python train.py --d_model=448 --vocab_size=14791 --rope_fraction=0.25 --init_std_qkv=0.0211 --init_std_o=0.00414 --init_std_down=0.00414 --optimizer="adamw" --lr=0.00149 --beta2=0.99 --warmup_steps=309 --schedule="wsd" --decay_shape="pow" --doc_mask=true --dataset="wikipedia_en"
Each number is 128 + 24 x the weight over its row's rms, rounded and kept within 0 to 255. Layers, rows and columns count from 0. The size above them is the row's rms in percent of the matrix's.

# layer 5 attention key, 448x448, rms 0.0889, rows 415-445, columns 0-111
size [125 112  98  95 151 120 101 110  93 143 104  97  98  97 106  93 112 101  92 100 106 115 105 140 102 103 128 122 113  94  98]
[[129 123 164 125 146 105 157 142 168  89 120 101  95 151 134 121 140 139 162 127 126 140 139 159  94 135 132 109 124 143 122 106  97 121 157 112 137 108  83 145 114 102 145 122 114 150 101 121  86 106 135 109 133 118 155  82 100 138 129 111 111 165 142 118  86 120 115 134 129  94 138 104 157 141 122 104 133 164 149 137 121 105 133 107 149 140  94 153 130 109 121 126 122 155 154 182 123 141 158 114 167 125 103 121 134 154 164 144 177 198 171  98]
 [150 149 124 154 159  60 141 102 148 169 151 121 105 144 119 151 131 113 129 151 139 122 133 115 162 128 124  97 167 135 146 115 102 225 150 112 132 123 124 142 125 126 121 128 128  59  90 133 148 162  96 106  84 128 155 129 157 144  95 140 132 126  97 151 183 117 103  97 111 126 121 124 120 142 141 108  95 119 135 131  83 148 118  96 144 136 136 126  90 114 124  96 114 117 160 115 132 132 184 160  88 123 142 115 120 123  80 126 124  73 113 110]
 [128  96 155 152 135 137 137  97 137 169 178 135 113 130 154 131 142 127 132 123 120 142 125  93 132 126  85 129 150 111 147 148 136 149  89 102 167  87 121 101 150 125 174 135 180 105  94 146 136 127  41 104  95 162 146 126 169 127 141 137 121 107  84 162  98 135 103 104 168 143 149 135 107 125 128 119 145 160 110 140  94 146 150 135 151 128 139 126 108 101 140 145 138 142 133 151 116 125 129 139 122  99 130 104 100  91 111 137 170  91 158 116]
 [118 142  97  97  92 148 106 157 152  85  94 104 107 136 147 112 124 137 127  95 118 151 138 163 103  96 136 159 122 144 138 138 157 117 139 123 148 147 114 108 116 120 132  97 108 146 174 159  90 111 179 141 154 105 124 105 137 120 155 119 140 108 170  96 104 114 156 121 111 127 119 119 145 128  89 141  99 147 177 106 143 105 104 145 106 130 122 117 147 117 116 101 138 116 155 149 155 120 103 116 177 175 147 157 141 153 154 110 175 167 126 131]
 [139 114 112 164  96 122 135  74 157 178 174 116 122 160 117 123  78 100 152 152 162 107 113 113 152 157 129 107 100 137 120  99 111 154 118 159 135 132  95  69 150 122 154 125 158  91  86 111  99  92 152 119 128 157 104 152 124 138 159 128 165 130 140 159 165  93 108 167 103 120 136 125 106 137 119 194 171  88 101 126 157 134 133 111  82 122 131 137 119 133 137 151 105 124  84 142  92 139 132 135 140 118 104 143 108 108 120 115  69 126 146  55]
 [132 139 123 117 127 152 117 179  79  94 174 139 131 127 143 104 139  90 124 108 139 145 115 127 110  73 130 134  98 129 131 135 160  96 125 149 134 132 171 151 103 191 173 125 120 129 151 126 127 130 148 106 183 136 123 144 125 107 106 134 124 111 125 104 120 116 178 155  85 149 101  92 125 143 125 155 116 128 133 133 125 115 150 134 123 160 159 139 136 156 133 144 170 127 135 115 157 125  93 135  93 151 125 174 131 114 128 106 107 133  78 187]
 [112 142  80 156  87 117 102  95 116 183 156 182 178 125 106 121 127 141  79 116 162 109 115 128 167 101 128 128 132 109 123 103 132 120 109 123 112 144 135 131 143 157 108 134 166 119 155 120 122 138 121 109  97 128  94 164 122 136 113 139 105 149 130 147 152 154 129 127 112 143 103 161  84 111 133 147 132 104 101 115 156 133 142 138 114  90 129 105 137 166  89 146 124 127 100 102  95 117 143 137  92 134 154 140 130 121 110 160 102  99 120 115]
 [176 116 118 131 109 113 103 159 113 108 143 153 118 138  99 157 117 121  95 141 136 126 172 127 139 137 118 106 150 140 157 134 158 118 124 145 123  69 137 130 142 154 141 146 158 121 101  94 107 149 128  77 151 114 184 135  90 141 110 120 126 116 100 102  74 101 113  92 126 132 110 128 125 168 135 119 129 143  69 114  69  87 128 125 137 116 110 155 120  98 135 126  96 128 120 105 111 143 154 129 135 154 124 102 106 143 113 130 124 166 157 135]
 [157 121 130 122 115 117 122 118  83  94  99 146 147 132 155 130 127 110 118 131 155 112 147 111 137 132 159 118 113 173 140 124 150 107  97 158  94 125 156 168 107 140 117 131 176 144 114 106 106 133 142 134 141 149 111 143  93 132 141 136 111 145 120 104 118 136 145 102 139 112 129 105 178 112 133 108 141  64 116 106 102  90 115 128 148 116 128 128 152 111  88 136 122 121  97 119  91 150 133 114  93 144 114  89 125 155 116 137 135 146 132 147]
 [119 114 138 142 125 121  98 135 136  98 156 140 128 134 126  72 120 116 134 130 156 104 143 166 117  38 129 114 130 134 121 103 144 112 132 149 146 110  86 155 107 179 125 171 153  97 121 122 137 127 157 126 141 126 155 128 103 155 137 135  60 134 157  71  97 146 137 119  67 138 122 146 117 152 140 113 131 129  91  87 115 111 107 144 149 123 124 116 150 146 154 136 125 154 130  97 125 162 162 104 125 147  91 100 162 120 116 104 141 177 167  85]
 [133 123 104 122 127 143 123 127  91 173 137 186 156  90 100 146 132 136 109 123 147 109 108 112 137 137 129 144 139 111 155 125 167 133  85 117  92 106 191 151 161 144  94 129 163 118 155 114 168 157 123 146 130 151 123 164 114 103  88 150 117 123  83 159 169 125 105 156 134 144 121 146  89 125 109 129 146  59  96 133 122 138 101 129 115 123 171  89 126 132 129 143 134 108 108  84 136  90 122 124  92 144 119 133 132 160 112 150  81  81  74 205]
 [145 148 123 168 122 123 104  90 101 105 116 128 135 120 127  71 121 145 106 117 122 116 128 103 124 115 144 143 141  94 131 141 128  92 120 158 127 115  89 119 136 153 125  95  97 134 134 111 125 135  88 133  84  97 129 118 132 153 109 148 169 137 134 161 103 174 118  96 125 137 139  90 142 123 140 132 136 169 145 116 140 109 106 103 163 125 168 129 131 141 155  95 119  99 134  68 119 148 125 133  91 120 136 101 100 109 121 146 139 139 138  91]
 [147 119 108 153 180 131 173 139 139  82 123 145 117 102 151 110  98 154 123 136 164 145  83 110 140 122 159 138 131 153 111  91 117 152 139 132 120 132 164 125 126 156 109 123 141 137 149 133 115 101 133 107 122 107 153 130  99 140  64 118 125 124 150 126 120 131 101 126 149 124 142 125 152 111 171  84  94 137 106 170 138 105 148 104 158  85 122 136 147 100 161 159 143 149 182  68  94 102  63 144 159 118 132 148 148 113 149 126  78 128 135 160]
 [ 96 162  84 114 135 139 127 142 120 193 150 132 140 157 114 142 136 138 137 132 145 114 135 106 160  91 123 112 155 128 113 137 130 134  94 145 115 113 159 162 147 127 138 102 157  98 103 116 117 150 159 141 132 145  97 133 120 111 109 158 121 156 137 128 155 146 124 157  79 130 115 142 106 105 135 173 139 100 145 148 129 115 152 140 116 170 122  88 112 142 120 120 111  98 116 135 111  92 141 142  83 133 112 121 113 146 116 113 104  85 104 164]
 [121 126 114  90 184 133 102 157 116 120 172 105  96 171 125 125 128 105 157 133 141 135 132 162 112  83 107 115 141 116 103 113 150 156 125 144 124 120 153 160  97 151 136 153 135 143 122 109  96 138 170 137 103 113 156  87  79 140 122 158 119 100 106  98 151  88  92 122 103 118 131 116 128 119 116  57 109 115 117 111  87 161  96 150 167 171 159 165 148 118 123  91 101 131 143 140  96 111 149 116 107 129  97 109 159 144 112  90 129 120 131 152]
 [107 130 162 117 192 153  94 105 102 158 175 106 161 138 110 123 149  88 117 170 145 118 132 134 129 125  71  88 144 136  98 152  92 174  91 121 148 120 158 152 129 112 163 170 155 148  95 137 117 143  94 105 114 170 182 122 140 145  93 169 105  93 134 150 114 146 142 143 159 141 136 130 124 115 157 123 113 116 146 120 126 144 117 154 148 163 162 108 138 125 140 128 105 107 105 133 117 118 117 120 113 124 111 136 128 142 131  97 106  97 127 138]
 [112 113 109 134 143 130 134 134 152  57 131  93 104 174  95 116 158 151 127 138 148 120 152 151  98 141 125 121 113 147 109 150 132  92 149 163 130 104 116 143  89 135 152 110 115 161 117 117 106  86 163 130 174  76 172  80 112 148 121 107 168 152 188  73  80 143 126 141 110 105 134  57 129 151 144  99 126 151 133 156 107  99 118 149 137 167 150 170 148 139 162 140 165 149 134 145 108 107 134 142 149 131 134 106 146 157 116 103 141 154 144 104]
 [126 135  95 163 142 117 116 164 115 157 159 143 129 158 129  90 118  80 128 138 120 130 133 120 142 106 129  68 175 118 143 116 124 162 120 111 145 129 108 152 128 136 158 149 157 101  96 129 152 152 124  69  74 121 125 103 147 129 105 186  68 123 107 119 139 141 131 103  91 124 108 139 124 106 164 109 106 150 125 147  93 138 122 132 162 149 127 150 123 113 140  90 108 118 140 118 111 109 159 154 114 132 139 136 131 103 115 169 123  82 103 142]
 [132 173 143 127 124  90  97 132 137 121 113 161 151 130  82 148 158 162 109 129 158 122 102 100 138 119 135 121 148 109 154 140 149 138 138  96 130 128  91 129 131 126 106 136 179 133 102 143 132 134 126 136 124 101 118 141 113 156 126 106 124 128  82 111 151 131 141 140 154 161 132 137 104 151 157 112  97 124 123 141 108 127 140 108 115  79 125 102 115 133 126 154  95 175 157 116 119 153 125 141 143 122 115 155 128 131  97 134 135 160 150 117]
 [135 119 122 150 134 135 123 132 142 154 109  92 108 109 134 108 149 142 136 142 167 121 127  86 124 161 145  91 135 110 152 139  76 137 152 136 166 173 138  99  97  82 135 119 163  94 122 112 135 153 151 134 148 114 171 156  89 123  63 147 115 138 172 166 116 146  95 104 134 151 134  74 103 116 156 111 137  70 118 127 165 133 136 101 130 109 150 145 112 117 124 109 120  80 148 109 115 101 135 139 143 158 107 138 121 151  96 134 113  87  86 154]
 [110 128 119 115 164 150 127 139 143 149 148 104 132 113 135 127 129 108 147 127  85  99 138 121 120 130  79 163 129 132 123 126 117  95 110 112 140 165 140 130  85 133 143 165 144 135 137 100 151 115 156 126 150 157 177 145 144 108  92 142 136  83 130 133 146 117 139 149 122 124 141 145  79 130 125 177 138 128 154 116 154 151 109 123 120 132 113 137 134 123 144 108 122  99 136 125 141  85 139 132 128 116 130 129 117 106 149 113  62 148  80 159]
 [131 108 109 124 114 132 130  77 105 169 151 182 164 127 131 130 118  82 128 136 134 125 103 106 130 131 123 138 102 121 122 131 154 119 137 134 119 167 144  98 145 158 114 144 146  95 145 135 166 145 133 169 114 127 102 179 153 121 138 124 129  80 113 144 142 130 152 117 126 150 109 138 115 119 139 135 122 101 115 115 144 131 114 117 112 120 133 132 126 148 108 132 136  96  98  90 129 145 143 127  84 140 142 147 106 128  72 122  76  75 127  97]
 [142 114 172  98 125 147 137 143 127  67  91 123 101 109 192 136 130 131 157 132  97 159 133 155  76 124 126 179 108 115 144 145 118  94 162 127 133 150 135 130 108 135 121 124  99 157 160 127 119 118 150 127 163 136 124 115 104 114 156  80 134  92 137  93  90 120 156 115 154 114 129 110 172 126 106 142 128 156 150 115 155 117 121 109 116 139  97 163 134  95 130 124 153 139 122 128 160 133  88  87 146 117 127 161 126 134 161 109 137 179 123 133]
 [117 121 105  93  91 164 143 115  83 124 170 147 141 158 115 105 133 130 128 111 126 160  95 117 121  94 123 135  90 111 119 142 115 100 136 188 162 141 147 101 111 139 141 123 156 110 153 128 130 128 141 114 150 127  95 147 125 106 146 148 130  95  99 132 131 109 159 162  97 174 113 133 113 136 110 157 149  86 144 124 144 128 135 133 133 165 121 146 118 151 136 171 154 110 100 114 127 132  87 120 118 137 120 153  98 128 113 112  85 120 117 124]
 [150  78 163 110 124  93 150 147 147  87 136  98  97 115 130 147 126 151  88 117 121 142  96 141 120 144 138 110 173 129 141 122  87 136  75 120 147 103  90  94 103 124 125 140 125 176 108 110 115 103 130  99 116 104 153  84 128 122 106 136 132 148 118 111 119 121 122 139 184 105 115 128 152 142 107 106 102 158 118 125 116 118 153 112 146 149  89 129 121 104 160 148 139 131 171 168 120 150 126 134 146 128 131 140 135 139 154 143 144 153 124 128]
 [132 131 122 136 116 167  88 146  98  69  92 132 149 139 143  59 150 135 124 119 136 155 106 130 135  80 119 148 131 118 124 121 183 130 136 125 130 118 110 171 120 180 112 113 113 128 140 140 114 125 150 115 120  97 143  98 114 125 121 175 110 129 110 116  77 141 164 101  94  86  77 104 106 146 132 114  93 165 150 129 116 105 105 120 165 135 145 126 171 121 120 130 112 136 144 106 155 110 117 136 143 137 141 126 141  88 119 115 145 149 118 136]
 [121  96 104 102  84 169 114 147  63 128 150 192 134 130 116 127 117 111 107 113 139 154  99 111 143 136 144 146  94 134 139 169 156 119 112 140 143 106 167 120 133 140 146 124 154 122 161 150 166 138 133 142 159 139  73 150 138  98 116 130 124 130  83 134 154 126 172 119 135 167 107 120 107 125  98  93 129 108 139 118 101 155 116 148 120 134 137 102 120 145 126 169 140 102 116 104 149 126  86 107 128 165 106 155 130 123 132 143 124  96 103 153]
 [100 130  86 132 106 168 103 118 108 166 153 216 153 141 110 127 135 152  98 103 145 137 109 117 141 112 135 141 116 127 100 129 102 111 108 154 121 137 170 125 144 155 113 104 153 121 133 147 176 117 144 155 119 124 115 173 138 119 115 158 103 147 133 156 137 158 161 103 101 167  82 150 126 134 136 117 114 110 130 129 136 122 130 138 131  83 106  96 138 158 108 130 128  96 105 110 129 116 106 127 107 154 108 157 111 100  81 124 101 100 129 130]
 [ 91 153 101 182 123 138 125  77 138 223 171 168 166 146 107 134 127 122 128 139 137 109 123 103 175 139 123 111 121 110 109 109 127 163 121 123 134 125 147 139 155 114 130 127 140  54  91 162 160 126  79 125 107 154  92 166 139 105 117 146 121 154  90 183 171 141 132 156  96 149 129 130 105 117 138 153 134 113 137 172 116 149 137 137 119 104 152  98 106 161 127 124 117 106 100 109 120 124 125 155  96 122 136 133 112 101  81 145  96  64 113  98]
 [187 140 138 156 126 178 109 129 145 154 137 101 121 117 151 181 115  77 162 143 132 112 167 104 125 130 136 145 119 115 131 130 161  88 121 119 114 170 167 124 139 164 120 147 161 109 134 105 134 128 145 133 131 162 127 180 111 127 145 116 122  82 122 124 101 147 134 119  84 124 170 151 114 139 130 203 167 139 111 117 160 119 116 123 130 121 137 165 137 112 107  74 105 102  59 124 165 129 102 147 109 113 165 110 137 109 140 113  77 155 118 153]
 [144 117 125 125  91 154 148  96 129 121 146  95 122 111 161 131 127  74 167 119 124 137 138 106 150  65 125 134 132 130 156 122 158  83 103 141 117 135 147 136 121 178 118 161 120  94 133 111 168 117 139 139 130 119 101 166 118 129 142 144 121 114 129 133 170 130 184 119  80  51 115 102 183 140 136 169  82  98 118 121 130  94 133  96 140 140 134 137 113 127 146 136 139  98  98 112 165 149 116 159 108  95  94 133 161  80 140 111  91 138 117 132]]
# layer 5 attention query, 448x448, rms 0.0932, rows 416-446, columns 0-111
size [ 92  95  91 166 140 170  88  97 183 134  92  93  96 112  91 108  91  96  96 100  91  89 150  85 100 115 102  92  91  90  89]
[[ 98 116 110 134  95 129 113  85 126 141 127  70 137 146 195 144 138 107 132 101 147 151  93 131 147 119 157  99 142 158 140 157 140 138 105 151  94 174 126 103  99 127 146 114 119  69  99 119  81 147 128  79 117 163 155 155 119 148 143 122  93  84 124 145  94 110 120 120 102 124 150 137 133 143 127 113 125  90 115  92 143 103 131 149 104 143 128 134 141  82 137 118 117 112 145 126 131 178 138 146 154 130 115  93 128 160 161 114 123 108 118 105]
 [103 147 114 107 142 131 135  88 125 157 130 132 133 130 127  93 127 136  85 163 173 125 173 159  89 180 113 128 101 135 123 118 142  98 145 132 135 156  68 146 145 117 134  88 143 118 111  99 140 115 132 103 102 164 134 151 161 146 143 139 175 111 152 144 135 102 107 115  99 129 128 170  80 147 111 134 141 103 133 145  87 128 112 104  91 120 132  86 100 132 168 125 128 123 132 128 138 165 139 131 141 139 108 140 121 126 141 169 151  96 131  92]
 [135 162 109  90 147 162 169 131 113 142 140 121  88 122 148 140 135  91 180  82 145 131 174 149 118 124  94 154 137 114 111  93 152 118 124 115 124 128 158 178 189 116 142 151 143 208 142 127  88 142 175 133 156 109  67 127 137 119 152 156 114 150 140 149 130 131 146 115 160  86 118  73 128 147 124 161 163 154 143 121 166 127 159 165 166 133 104 155 128 130 149 137 141 127 173 115 115  63  90 134 112 104  91 146 107  99  87 124  99 166 112 167]
 [ 96 161 161 157 162 136 126 103 125 141 152 106 103 176 173 116 126  85 133  95 129 106 157 146 132 124 116  71 155 131 100 100 103 130 142 127 123 164 118 113 127 161 128 148 164 122 118 129 131 161 151 149 128 131 148 105 103 166 117 110 102 117 115 170  95  99 103 121 104 127 144 140 167 122 106 112  99 142 125 104 124 101 183 143 172  86 142 125 162  91 142  99 101  96 132 120  77 105 140 172 144  85 117  98 104 124  90 113 120 111 141 149]
 [167 152  99  91 100 142 137 148 118 101 133 161 111 133 134  77 105 131 137 118 147  97 109 128 123 114  87 159 127  89  88 106 118 119 146 152 145 137 122 115 104 114 152 132 170 163 151 129 117  80 121 126 135  91  97 108 145 114 146 112 108 162 128 103 123 167 165 157 156 129  71  90 138 125 134 139 118  76 119 147 127 117 154 146 139 141 118  95 129 168 138 158 174 126 141 106  88  94  77 146 125 157 145 152 134  74 143 110  99 111 132 134]
 [ 79 151 133 153 157 120  92 103  99 164 125 131 138 139 125 111 126 109 100 112 134 132 132 135 166 144 143  77 148 148 136 131 123 160 138 127 135 145 120 119 151 158 154 138 153 110 128 119 120 151 146 122 108 154 129 142 109 126 138 126  97  93 120 185 105 118 124 134  68 123 158 155 170  89 103 140 118 115 147  89 138 157 151 156 187  98 147 116 129 107 120  95 107  91 146 125 115 157 132 175 127  73 119 106  96 141 114 139 110  97 137 129]
 [144 155 155 158 117  85 137 156 123 132 153 136 131 117 112 128 132 127  92 108 138 163 141  91 141 118 115 102 121 105 132 178 142  89 158 117  61 100 135  75 135 151 125 122 116 116 138  79  66 152  90 133 109 173 132 137 107 139  83 128 128 164 127 152 158  91 105 114 103 150 120 156  99  95 112  93 102 109 142 111 125 138 132 102 128 185 178 104  98 144 142 168 137 127 175 133 105 152 142 117 181 149 136 148 128 108 135 144 133 125 124 130]
 [119 165 124 169 124 102  81 137  74 131 151 153 141 110 106 130 117 130  99 120 143 163 109  71 172 134 122 128 143 114 149 168 135 148 176 102  96 103 146 116 131 154 147 132 120 120 150 122 131 138  82 125 148 176 122 140 126 102 103 138 108 134 136 161 117 143 153 126 122 168 130 160 123  75 162 132 113 100 134  90  94 144 122 134 142 133 165 148  95 126 104 128 116 115 148 132 116 144 152 113 165 137 146 148 118 120 128 118 141  87 146 137]
 [ 93 163 133 168 143 127  88 119 110 154 158 139 127 150 148  98 125  81 103  98 114 120 133 126 156 112 118  92 131 141 115 125 122 141 149 153 117 158 140 109 144 151 138 151 150 101 119 128 114 126 146 129 105 149 127 131 112 153 137 127  96 112 128 175 101 117 113 129  83 139 127 157 170  78 105 132  93 108 130 112 138 142 177 157 176 113 160 126 137 114 123  96 114  77 135 130 100 136  99 188 127 101 120 119  92 122  82 113 100  97 132 139]
 [125 124 157 186 145 106  81 139 121 133 144 133 148 135 126 127 116 126 109 130 110 165 122 111 185 134 152  77 146 115 141 147 124 158 130 137 123 152 140  96 157 147 148 145 104 100 124  92 142 149 111 127 116 138 100 157 121 133 105 148 107 123 124 135 135  93 144 113  73 156 132 197 150  81 155 106 103 139 133 117 117 128 146 125 160 118 149 137 115 135  95 119  79  72 132 117 136 188 143 154 120  93 149 142 133 155 104 123 112  56 132 131]
 [147 107 142 153 112 129 124 110 137 142 109 123 123 144 133 133 178 155 110 117 107 115 107 191 130 110  89 107 156 101 159 135 140 104 156  79 109 111 123 169 145 195 139 123 164 123  88 124 121 150 119 186 161 178 113 130 120 112 114 141 133 107 127 141 159 133 125  99 123  82 159 162 114 100 157 151 100  96 188 128  80 125  85 120 133 159 141  96 110 116 176 111 100 157 151 163 191 110 142 136 153 167 128 146 123 147 127 126 129 116 138 129]
 [159 138 137 173 175 145 119 164 140  91 163 153 131  88  79 108 138 122 128 101 116 131 104 171 157 100 141 148 146 127 147 150 131 138 102 144 125 117 144 119  91 129  94 123 148 110 155 101 123 150 123 119 104  58 127 105  83 137 124  71 133 134 122 173 138 141 126 175 129 130 137 106  85 119 139 113 120 117 147 137 157 137 145 110 116 144 141  87 141 121 130 121 152 162 104 120 143 103 106 151 128 134 161 136 109 151 101 134 171  91 133 143]
 [123 105 136 100 145 133 126  65 129 116 126 117 145 153 166 109  96 133 116  88 116 150 129 125 179 116 114  87 125 133 126 122 164 164 146 142 138 106 120  96 143  86 162 158 141 117 162 180 108 140 112 123 126 108  97 119 151 116 149 104  64 102 109 123 114 165 182 133  93  99  80 122 174 123 129 146 141 175 122 130 138  99 175 145 150 148 125 118 106 115 107 125  95 118 111 126  94 121 117 150 121 102 138 129 137  94 126 119  67 143 122 113]
 [136 153  96 155 106 144 104 129 101 152 210 111 150 128 145 126  95 101 163 111 115 128 116 113 117 133 122 125 162 102 127 119 136 122 110 179 105 150 144 111 157 126 158 160 103  87 122  99  93  90 103 125  85 167 130 151 123 120 151 147 155 122 142 154 171 119 122 131  87 150 100 114 154  89 156 132 106  75 122 120 106 146 132 131 139 173 154 138  93 171  93 137 129  93 128 126  80 136 103 135  99 132 116 130 110  96 101 131  87 106 135 118]
 [153  84  92 127 122 150 124 107 106 178 182 119 152 129  99 141  92 138 118  99 144 115 116 131 107 143  85 108 126 161 114 112 154 104 146 204 133 130 135 124 159 114 128 148 146  93  96  83 102 110 136 102 104 147 135 164 129 130 130 130 173 151 125 138 179  94 121 140 125 139  88 150 106 140 123  77 134 101 141 122 121 143 124  99  89 103 117  96 108 113 121 148 111 119  78  78 100 158 122  94 132 159  91 127 155 174 134 100 121  93 126 132]
 [226 134 149 151 130 129  95 153  80  60 125  95 142 158 126  73 161 118 103 112 157  69 127 138  84  91 110 147 122  94  77 123 110  86 141 151 115 145 114 151 121 107 115 156 120 122 133 120 117  89 104 133 139 100 146 141 108 133 134  99 143 144 129 132 161 147 129 170 148 150 135 132 123  92 119 118 137 111 119 157 110 143 137 162 112 166 131 117 129 107  97 130 163 137 122 140 110  93 103 132 105 177 135 158 163 113 110 114 112 148 155 129]
 [ 86 135 101  97  95 140 143 102 150 160 148 127 142 131 116 130 152 137 138 111 106 171 120 134 128 155 153 114 141 192 110 128 143 111  82 146 118 133 142  94 143 112 174 143 139 100 162 161  43 135 116  97 121 119 123 108 120 120 160 131 112 104  78 133  89 142 139 150 102 128 129 106 128 166 139 121 127 105  96 106 128 138 131 141 122 123 111 118 120 131 147 147 157 118 150 116 116 124 116 157 159 115 112 132 133 132 156 140 113 102 133 108]
 [121 130 112 147 130 113  94 163 106 113 132 118  91 162 100 146 152 143 102 144 157 111 174 126 135 106 147 105 125 145 167 144 133 171 114  98 119 134 123 128 100 149 104 118 128  93 116  95 127 212 139  95 119 125 112 163 136 151  87 173 136 127 149 136 114 133 136  86 113 112 138 174  83 115 142 110 111 124 152 105  99 106 107 143 148 115 160 172 121  96 180  85 138 125 159 102 114 143 142 131 163 106 144 135 126 159 158 154 171 128  92 149]
 [166 111 171 145 109 129 105 140 131  82 126 105 142 172 156 139 127  73  99  91 120 105 106 139 138 107 128 164 133 111 153 124 149 105 116 142  99 125 145 100 139 154 150 143 117 118  93  96 115 136  79 118 104 110 130 102 125 135 126 142 113 147 127 113 180 121 149 121 117 143 149 147 120 135 171  92 129 130 178 106 111 106 127  72 175 140 169 128 103  93  88 136 154  89 101 109 121 113 152 121 138 110 187 157 126 151  97 128 141 117 162 124]
 [163  89 105  98 116 141 160 190 141 126 167 101  76 153 139 108 126 131 159 108 123 167 115 135 132 126 134 156 124 134  87  96 107 123 105 176 160 142 123 118  86 104 172 156 142 142 122 168 141  90 107 104 133  95 104  77 150 132 133 146 140 145 107  95 126 103 137 152 123 134 136  61 174 134 154  79 106 176  68 117  86 114 142 137 138 136 125 143 108 153 107 153 125 136 129 101 121 125 115 140 158 148 153 136 145 132 105  92 114 136 158 125]
 [103 137 112 126 145 159  51 129 127 129 107 127 106 105 175 120  83 168 142 130 156 118 108 147 163 149 123 133 161 125 125 105  91 176 107 118 139 114 144  91  87 136 158 115 152  76 129  87 147 139 121 128 114 153  64 124 142  66 117 169 102 119 131 117 142 132 142  96  78 160 115 138 152 103 135 126 118 110 133 101 102 138 129 113 189 147 103 158  98 123 100 125 125  96 122 102 134 152 123 146 119 126 133 138 116 137 123  90 128  93 120 134]
 [121 169 116 101 114 155 187 157 117 129  78 160 103 100 124 149 132 130 151 149 137 107  85 139 137 135 143 207 132 120 143 118 114  97 135  99 130 111 137 177 118  94 112 122 135 198 178 114 107 104 163 149 157 137 128  95 138  95 112 149 158 146 141 120 148 154 123 102 189 135 135  53 121 107  97 135 135  99 114 131 156 149 117 133 128 119 119 101 123 179 127 158 173 156 164 118 158  97 108 101 119 151 154 149  99 131 164 124 153 147 114 157]
 [150 137  80 113 127 140 103 168 131 124 151 152 119 126 157  72  53 107 127 107 153 101 121 125 141 104 103 150 106 106 101 113 127 114 140 151 134 139 126 122  85  88 155 130 140 140 130  97 131  79 131 106 137  99  89 105 157 112 124 141  79 155 136 105 124 169 156 151 144 133  55  80 123  99 140 153 114 108 116 145 127 150 165 128 140 173 113  98 124 159 101 157 141 130 116 126  96 118  80 149 112 150 125 142 136  89 150 104 103 113 127 139]
 [133 143 140 141 124 112 188 184 130 142 140 112 123  95  90 151 147 148 124 131 117 163 139  92 107  86 150 127 126 172 137 178 149  73 106 124  68 116 127 143 171 121 111 144  71 185  97 131  99 112 152  84 136 163 143 120 139 146 102 109 116 123 112 145 113 101  97 165 138 131 126 116 158 140 135 105 130 136 127 134 175 136 187 143 131  93 134 117 160 123 144 152  99 141 163 160  92 113 143 111 178 121 115 121 152 145 131 144 162 142 143 123]
 [155 160 107 119 108 152 103  95 122 107 131 185 127 158 110 101 149 108 167 147 137 105 133 179 144 131 107 125 126 132 120 126 132 110 151 138 163 174  97 162 174 110 130 150 118 132 120 135  95 133 141 162 101 155 120 138  77 173 159 136 144 133 118 145 126 139 147 117 157 100 125 114 128 117  83 151  98 126 159 129  87 103 113 144 119 114 135 136 123 138 133 126 182 106 186  90 129 104 107 119 113 139  90 153  68 139 140 141  97 124 139 139]
 [121 148  96 114 155 127  48 132 138 142 122 161 161 108 101  73  91 153 100 128 138 117 129 138 148 135 121 127 134 112 116 124 146 127 133 138 124 129 136  95 137 136 144 116 152 108 114  79  98 138 144 123 111  98  64 154 104 100 113 184  92 137 144 132 108 170 161 141  82 116 100 137 153 119 128 162 109  93 147 112 114 139 118 147 157 132 136  99 116 169 145 117 144  93 124 103 144 157 117 159  81  99 120 152 125 115 135 131  87  85 114 116]
 [119 138 153 100 137 143  67 108 106 108 123 136 135 166  83  67 110 160  98 122 153 138 160 143 190 135 126  93 146 126 136 151 129 176 140 144 143 134 114  82 124 154 123 123 134  99 128 145 118 166 120 119 143 101  73 125 110 145 118 131  99  94 101 120 124 142 123 133 103 124 120 145 126 131 126 114 126 143 123  74 184 121 122 124 171 102 134 124 126 118  99 110 105 107 111  84 125 144 108 163 146  89 144 135 115 160 129 148 116 110 121 122]
 [ 99  92 132 111 140 124  73  61 147 138 148 131 146 161 136 104 135 144 114 118 148  96 141 148 129 132 118  68 119 133 109 119 129 167 122 157 142 153 122  79 101 126 127 104 141  48  91 168 162 148 124 119 101 130 119 147 136 169 170  86  90 114 115 114 124 123 132 143  78 134 133 184 112 160 117 138 124 132 144 101 119 138 140 134 116 128 120 156 133  90 144 100 103 112  80 112 140 166 146 137 115 114 131 135 157 147 124 126 108 105 120  99]
 [150 161 128 131  97 158 161 158 110 141 121 157  71 131 159 127 138 157 141 107 124 146 113 131 157 151 152 163 105 112 140 146 123 138 134  86 150  98 140  83  96 120 145  92 156 167 160 137 168 108 136 154 141 106 111 113 123  62  78 131 154 190 112  94 135 129 144 115 151 146 129  85 169 134 121 135 117 165 130 114 109 107 160 135 135 135 132 114 110 138 144 150 109 165 150  97  78 123 112 112 154 148 121 152 140 129  97 124  73 113  95 139]
 [111 154 126 115 102 135 172 120 146 128  85 144  99 126 137 133 129 163 150 103 126 131  92 147 174 126 172 151 133 126 130 162 109 153  98 106 139 107 133 116  92 148 130 105  76 163 155 183 123  99 148 148 159 146 129 121 130 101 122 115 100 133 100  99 102 169 158 152 145 108 126  97 155 139 145 141 116 104 138 118 135 105 174 166 152 121 107 102  99 135 145 141  79 135 149 101 119 135 148 150 162 134 117 112 141 146 133 126  83 108 131 117]
 [132 117 137 169 131 127 169 187 138 104 134 117 140  82 130 161 162 125 114 149 121 100 108 103  53 133 144 106 128 119 122 125 116 101 115 128 125 146 141 138 124 146 106 145 107 138 116 102 155  98 173 121  96  97 155 118 134 119 119 109 144 140 124 152 125 101  97 122 103 127 146 152 137 136 123 132 130 142 136 159 128 144 142 125 111 123 132 117 132 146 142 132 114 157 144 196 132 117 141 132  57 130 131  97 173 135 120 167 153 145 122 126]]